Weights of a small transformer language model: MLP 384 tanh GELU.
Each number is 500 + 40 x the weight over the matrix's rms, rounded and kept within 0 to 999. Layers, rows and columns count from 0. Numbers have three digits each.

# o: layer 6 attention output (transposed), 96x96, rms 0.31, rows 73-95, columns 48-95
# v: layer 6 attention value, 96x96, rms 0.355, rows 74-95, columns 48-95
# up: layer 6 MLP up, 384x96, rms 0.251, rows 0-37, columns 48-95
# down: layer 6 MLP down (transposed), 384x96, rms 0.278, rows 0-36, columns 48-95
o73:493553533477416450565541463486564521462653504586515524497515500571406500481455479496413451491455481473640545540548523494432614503462343471474522
v74:381503556554450440557514439391572434471493541543525464478583546490487353460485534479505448533544507449520556450565530570490416430492561521572523
o74:539555569472554499470527485565400545507422498453508563365341543466400477496471540535443640445485455447632377396479511399560514525461511496449528
v75:478518479434597443481531553502501535419441533525400460511541535462587529426541519470486433465514544514448456593542602475617441535462461454544530
o75:482542568520422555557436480528494506585592510414508497502582472573484627428469465594491457474498343465464519406512387464473575489441433565515523
v76:481492399528438536517458421606546454469476473556418552607520601458528461534560468494550485521486574541451564467503465576372468593541499495506501
o76:562491438588518457545542453453504488570439497535617514498392480544455499451595482622493427545572532473462612455518551421541466439529490507470535
v77:493460553599475503549555570430579522448536430471539500514458455381543469471463520534523510466558498434553476609434444493416526502466392495469525
o77:535520476484575488402474538442472429455525501502457459440541499534395488474628577483436483488519426560486529414616517548520586550520526452595445
v78:533409473468521484467547497439599619557500475495489429385487556618519500470407446501430537483424587442450514518511519590473530594556410496470556
o78:544525495496496510565458526518439479414517537460523505577473508522557456586529508569618543489606327546509560411449436593475595347534549481511481
v79:497523446484468447491464613554460447513545512512537600600486592514559508483537384378503500511526535474484435520518471496570398511559475483486537
o79:471357622441455611491489484536446427474492427486450425489466440495554513517505469506508441549453547534407626581544501564447561488528518489504530
v80:418440537449444568445581554476571452461545437440505511465539484559606506461420482584461536508533448543460466471641489546597512491566576483542557
o80:564618521508568579514506525538554584396404454520457464477546513518546378456605463417434516496420589490511557397545463510479467491510482583539480
v81:469516449574504449483572626594559465490433414513456513517514482492458466514478507439483522485442586491490577432499514455557643538510543526463582
o81:436442547483479669447469477531442598479515564529599503517482497456509470550475432476465390470613536487554384557577474456544470484541479434497434
v82:482454563520628534507429506409358524483401489516399447460513531497478543545399461459435478473460489589482429506441455502482606476546516443571641
o82:614509428502511409536491491479537423462461495558546573439433399460564434470555515367498494483536372493516490608552487517461414479475573585541584
v83:469405532489492547468523524457539484440497540447571494539319539567422526622522497568529476411494616539549427556445428484513479535549486601466528
o83:592503493540607485558473418515499500589359524519493542458536588552518514458472593479517489555572519523445519469468575474416545528434469438533495
v84:519517473476569524532509473565554435538428350431410488489471474371479528499502488426436488533502528434442483384580475465489366531505468574478602
o84:442443480547430512433448580424466519494592524511611497509532564457507554416548640581501429513491645503597507513437471552471467489421548460641528
v85:570572467474481542434518386531511513555458533466589417565515423501600501586438440526494468508492534476540427424510481530578621395527466526564481
o85:496531451538521534491516592577528544481566518531519551478489602471434591484579475461526601455530531544424612573500549457426455485500469497449483
v86:505519489596380537551439480541412441466644536485522502406503529573412470486531476541500461468441510492478421442439487455558505557485375439547581
o86:489470540437550493517462568479557498535424492540505539523498462469547611530536602443499538530580516540587524554452520485450506456465430502460481
v87:487543391545491522491478463545535533493618608518429472432459412451476462532564539431532494471498439524604468517545472548484573471431537539596462
o87:551599560447439452495474488552596578678497555469525596529504502461529447552514508418442505520454579458401525479536485497500495541439481481405548
v88:447496493448498690533564430526390542469455549519479458403489468378418495501559540515466536457580502465502461503457678474470477585518487526545502
o88:375491402507560513454478525551526328503496472515611586599524528465494501552463596501472504478486410602542473507554365500504578516412497451463510
v89:460419538444584481444372417544538497486528457477580435469524401573495637466509460484647557585552660512534530459547489615396469447538466564451483
o89:531553444444433456553507482580445507495472558485453505474491528495547417384481465598470442559511548551484579516441554561557536411352614327541503
v90:526575505490447477560524614507671615324450460468380598551557560517387509430518507490447464566462562557469381605525513518534470427467494491483468
o90:530410527529424584520463390516452447544493550579485435480575441485572441564441387495472572581495457450559484446513598485610540495428568608506435
v91:532514504534515526379444554495523454506530587473481620453534490487488524505547591561480479547533502427466398562517497516498524493481455385586488
o91:417560400565469549581503541422501527503414486581436518538385570420535573548440449441570472476502524470530537411543457570463496512480539564442486
v92:481508507514456406478547418492599557492500527437451412453382451503523675536479533495573486474508505659536472392440515495436533506480492467512470
o92:527525532531560572552492617455533474535562490608445593464559516560569333452439480583538564461507522402490518473543510470451547563529516448599521
v93:407425420576438586529544434508487629476413488556576503388553481432592464534531535420527462536508490487501392512561415530413477535454525426426575
o93:504524543525543577506518560540409406440529495459476563580414424511501530485495492471537422545456528380602541468420490451475430481488519513388648
v94:660467484587540474454508453484498599538609421433483559514590583453480540521410423435604461424490460407462471481555598386514476492567631470515502
o94:386456538514418539546517556451602494480490453465501429400442419592538427484468607609442540521551479487583595561461473591495540540520495573490499
v95:434483445524532512461546428527472603455393534355497484581455423589453489484498463435541514527549434480545488521512551514537502402549412494496554
o95:570470526569554542523509567510497415594577387476500575458547607463534500502553523486460456461461469485512516536537465494480431471485502516500438
up0:446429427495549438464482479544517505482499521483532497454534461465568412516463467508511491493561464463444534553474485495506470455480514442524451
down0:486490488519541514484541453553483495477426484469462489447584539477522454531493463467530466355441566420519469528550426461557467506553519516487531
up1:497445489539529470492430479497490478498456499579457537452489456602518412422487552574437534500478427520519571542561523489503517433500521515431490
down1:482520460450545560534534497584549526436478513511540416501431542520479533467483467481488517499458536551421482468426433471511507455524505499493460
up2:436506537511519502456467557539466529432481456419543431469469499464502504484492455546524474476459439431515543430522459523420573468536569510513486
down2:426514565549510477505548476462502567429540514476549462530416488488524458542500473471505435544520514426539479506504577472433501482512497562475491
up3:513505484466463557506469446458520526475379448494527511488511554432593462486546577583475476512434474445441571479515466441493557457451485427534512
down3:663511479467475444517540560516525556519509503533490468459498493531503522474535551505504512405499522481397536522491469561555542524514398511545518
up4:566488503510468483454454463456439500564493487524549461438527514433496431529433403518492526461497489523502494463471446436441498545530541536474447
down4:494518495429551517520517463517458521480472410469572451476457475469499520460528535482508437540505502562492498431522493547527480466512529447476501
up5:471518539558525548483588573528505490528476451537522504475453508494485528495514560462495511576532503517514507499536489552519496507524443485509526
down5:485465486441467433509510468518460468481564550544545568453474467488468567536573463473476442432550551458502532480504477496471564556509526541511501
up6:480540456518511434518461510460446507555504457526517496512534471493551559498535478466551552526569468512523448454466535501562470566488504490464491
down6:527495498532478455476469507506488507469470578500541520492498467532529491502439526503503592540478552451573537484503492504469471477506521530513516
up7:520476480552554543497557501544559514563513485470489393445561533472503518449510503547495513483472412487514528471492492500424445532461580462437509
down7:434485505492453512555475530535429541493453548456458510505455525479478446504544479512498397501485552484471458495493504548438536524455494488449541
up8:498528450463491533477555449532458456508492467526512496561506452518450486446543569480512470463481430529477548465467558502565522498535475484503496
down8:565511457473488473498489471531542433470423554506505480523449530517544481493545423418508452451509542514512446534546533527393503472567491450499479
up9:466466564468537457532503523597504540446505506581488530516501509439456460567461476546466501439520543519400607525551466464510557455517477467540555
down9:533521472475550505473580419506529489484508526502452471498509468514457514580548532481521448559498444544494455521492459514467460445512523523505498
up10:474492459462513485492509508570517439566439468533516529471484542481442554485506527556478489610536432416502519484496430497507468467556439465596460
down10:505472550541540488532527534479453542501518482534420517530537492476503484527504514489511464597519545547549502541469440535527459537474441577502499
up11:539500414460535510476528547549570464517510470486515468527523489553483465505520539546530462429601538512537435474556555503528444523567477451442510
down11:492489523512517509462512500492390452451516499505506435462495457577481478568467456597441485525498524547433542415461511526473442466495524479438508
up12:477487516503541531464525469407491532539503505451495552459445507523541524462507522544532512426530493548485525530505466511491521473451498502488473
down12:483459528496478412488410502570549520482467493538446504493498529488467542469433463472558446499454502542489515539526451499491488502443494499478506
up13:509570512535547553486475432490467516553482442476547537500520476551531455496499442520551516502527499480488474488515506446506540487568465401498505
down13:595450437462477493549463472483507492496521589506524513497456511496506506540552516471493503460501511451546483559506518482471529531467525527507485
up14:505530550468539494415486536508440434585491547525499478500472536475521453478473506487508522512512557548499473495519452487508508542442517489476464
down14:528528514488522500556496458496575473513503498484517512464514505469459454468511424517451474503453442510488443492445517508509550519551497506536529
up15:521456474448484543480496514501512603502501492509417488557595510524513477445469593535562547480467453512558503467440436448443540546490498487423526
down15:540457531484496523422457488495441498527452483457558502399487431499489504559504474528501518469427442508457463557451440528510481552525544526506414
up16:472505522506520524496453501530478502514534580580440409469559503506481415485446499509538483495459396488502465541490477523513457497521448446449528
down16:563431563463454483520560507470518487521472491459551594513487448486486441534511521506480498577534537513500511498465495532489447484562519458429492
up17:474492477430477550499447492467563494518415419409429489500525512501463515501532472496500485608464521510438477490538515442571555427538462462490592
down17:522456422511421511398436474472518552496477461526488479515520457470453559505522462490433481517503507459476517523502457478525488533481468520434450
up18:534510477497484500463440517456455504487453450505517485517553484469438549479523488526486496470513436505528527465428462476431409477519527466471534
down18:471530463512493472501472489459498577535474507434551511477519541517482472516547505571451498511534489463484496543531485453524551474486499468496533
up19:507467480508511519443480488508548519565439531522539501520539521565524413547543534510481534454414532488498453553481511515534549506468527434466514
down19:470476497506481519449547543479435487498464530533407497388481514468462433421450443498524501465554540561432439394506590512498524413478413435477483
up20:456507488506595498495468512494526503388495462550594452537446463559498539449472495467409575494428454461565482510545542510474536480507474478526486
down20:538491459495564530496496465438424433522504522550604516494514458492504508449508392518555488434435499472479500487531480505520550482487502480490556
up21:454469464472507537478430526523445624498531394519495527537466520527492481565475482548510567471560485459569455502538584558530505540564417450499542
down21:478437578489547437490557483604464508509527514525459456564440425516510548496538484479483529559545470391508604441451489475624513493449450475530510
up22:483487424474532471449519491561550517510472444522456491494564490491536551483478578533421476522527599503403518564489511519502496485491447496380518
down22:459548494489490497524538485515456505489500550540496494432491454490481477487436514446495490453474513569486429507506437501436532433551455588552518
up23:493584492474525560506492512488486438523475520528475411485531507494443516468530540529457487582516501513512525536520489492568476533368466584456412
down23:521475513490505537482454545510472472560531510446428426471530536487601521514563556551398502527479575477521502557516514590501525507429499518526505
up24:527548537506452491501491513531583472527558484546501555514535557502488467434493483488506458512450594479522514446484520490544471549470478502515538
down24:505490479466535501499401498473525576477472520463462460556475515519460483501535484473482522519458553465486472556457508494444381459500475578508498
up25:450469488527516515515476475521529442526570475494529548471503559516551488567468468546549564559467500524470510520480472543486459467563589476470484
down25:507495457547478496515521473493558509488526524523516469458512468505449575518523488566486428437500517479521484456526523461594451510440506558485542
up26:417544534427529513485559507586501586467489513467540506509509426572498488479393524463512558503474480535477505512544483518505491448477461486557447
down26:484469560566421528527468501470480545541487369502500545514470503494579548370395528523483459489545463538492478461556492543430542455558511502449450
up27:431521533520489528547511462529514469484503513569537455535459488534483598502547558561524513531529504481502432577492432443497526517467429550555493
down27:519470493556521544529453497476515499440495485532422500529511485540558491426451493545464448498528472449498513514524504504446510528506447398487476
up28:530541457513450472479465499464543422495512448490421566523532491590523493419465455579526522540525531479430554484564522480491477469541518457521412
down28:492525481562475497513488486509489454516455398481439517495557519469512518568532502472509550488445567474526447455494453549530600479406554527478542
up29:420485444532486481498474474497551506525553519424492542544493502570453401499520529460486485508590515419441475566525537469568472426526485505498449
down29:512495510511556470467606491544508483483457494505535417492488490525555507446465430520427526511445606422501544476418458533524529478473509441556556
up30:461519500513466432468486512434490454493527469492471500497497391564425501482465478458576539432541472440560552506519469478527507432539454479543516
down30:578485536568486558512464414369415455504615497475544531493509477494428474507448435487532493428507451490506526512388432491413505449542436501484427
up31:476535549479409561493457499475538525496452466531505468424468479455417504514550493477468474486458438531549457526535506553507472504517532416552563
down31:482433458598510493492514463428518445522496512454557585517524510531512542419547508423460519475519492570451460510545511526492491417505532500498501
up32:498492520524567481504455560545574529563547546490492518508472507546466487504516529431528511496484525518554446515586522512513501474423523402555485
down32:550468468444417496516392475523407486430538520496514550498487523533561594522517523496523472489512513492408525514469490438498499543568444519517539
up33:525515439433450518502501522521566504504458503526512541533508496561483537460520431516523507528498438452502491462467400493486500508529533513509489
down33:468530592506466470466490453580472439500532502509449520512513541517522521455500594504567526516566508481413456482500441499500487488534550480496530
up34:512577530428432505543518527477437527451555496482561433578533477594490484474444516464424495481405510494444465450532524494617429386498494402531436
down34:480513555485531470512483445510536533516392482489493455463550539529511473572482585492463565470551581481500526487510489490487446481525557483440495
up35:505496539498494466482488502546476526487455537513454474481416536430453503453507513522531438553508521512474524482501505528482464530483491513491507
down35:539530503573514529512553504502524500488577463499497452532485519499457490420508533514485475483488503535520485496563506552579535455512442451515517
up36:434525529533539474475541459531519545522505457507516561490444505497483515494470490507552509488477515499450542515507548482517491497543571537488460
down36:551518560499459478433469505502502434428483529522474475494519500534401487501502425564525535473477550498514482494492445452521534506497479498438376
up37:479442493481465492471489438557518495497537491540548497535422508552523475451536477492450517544535491466471427499546434547517476482551547473495529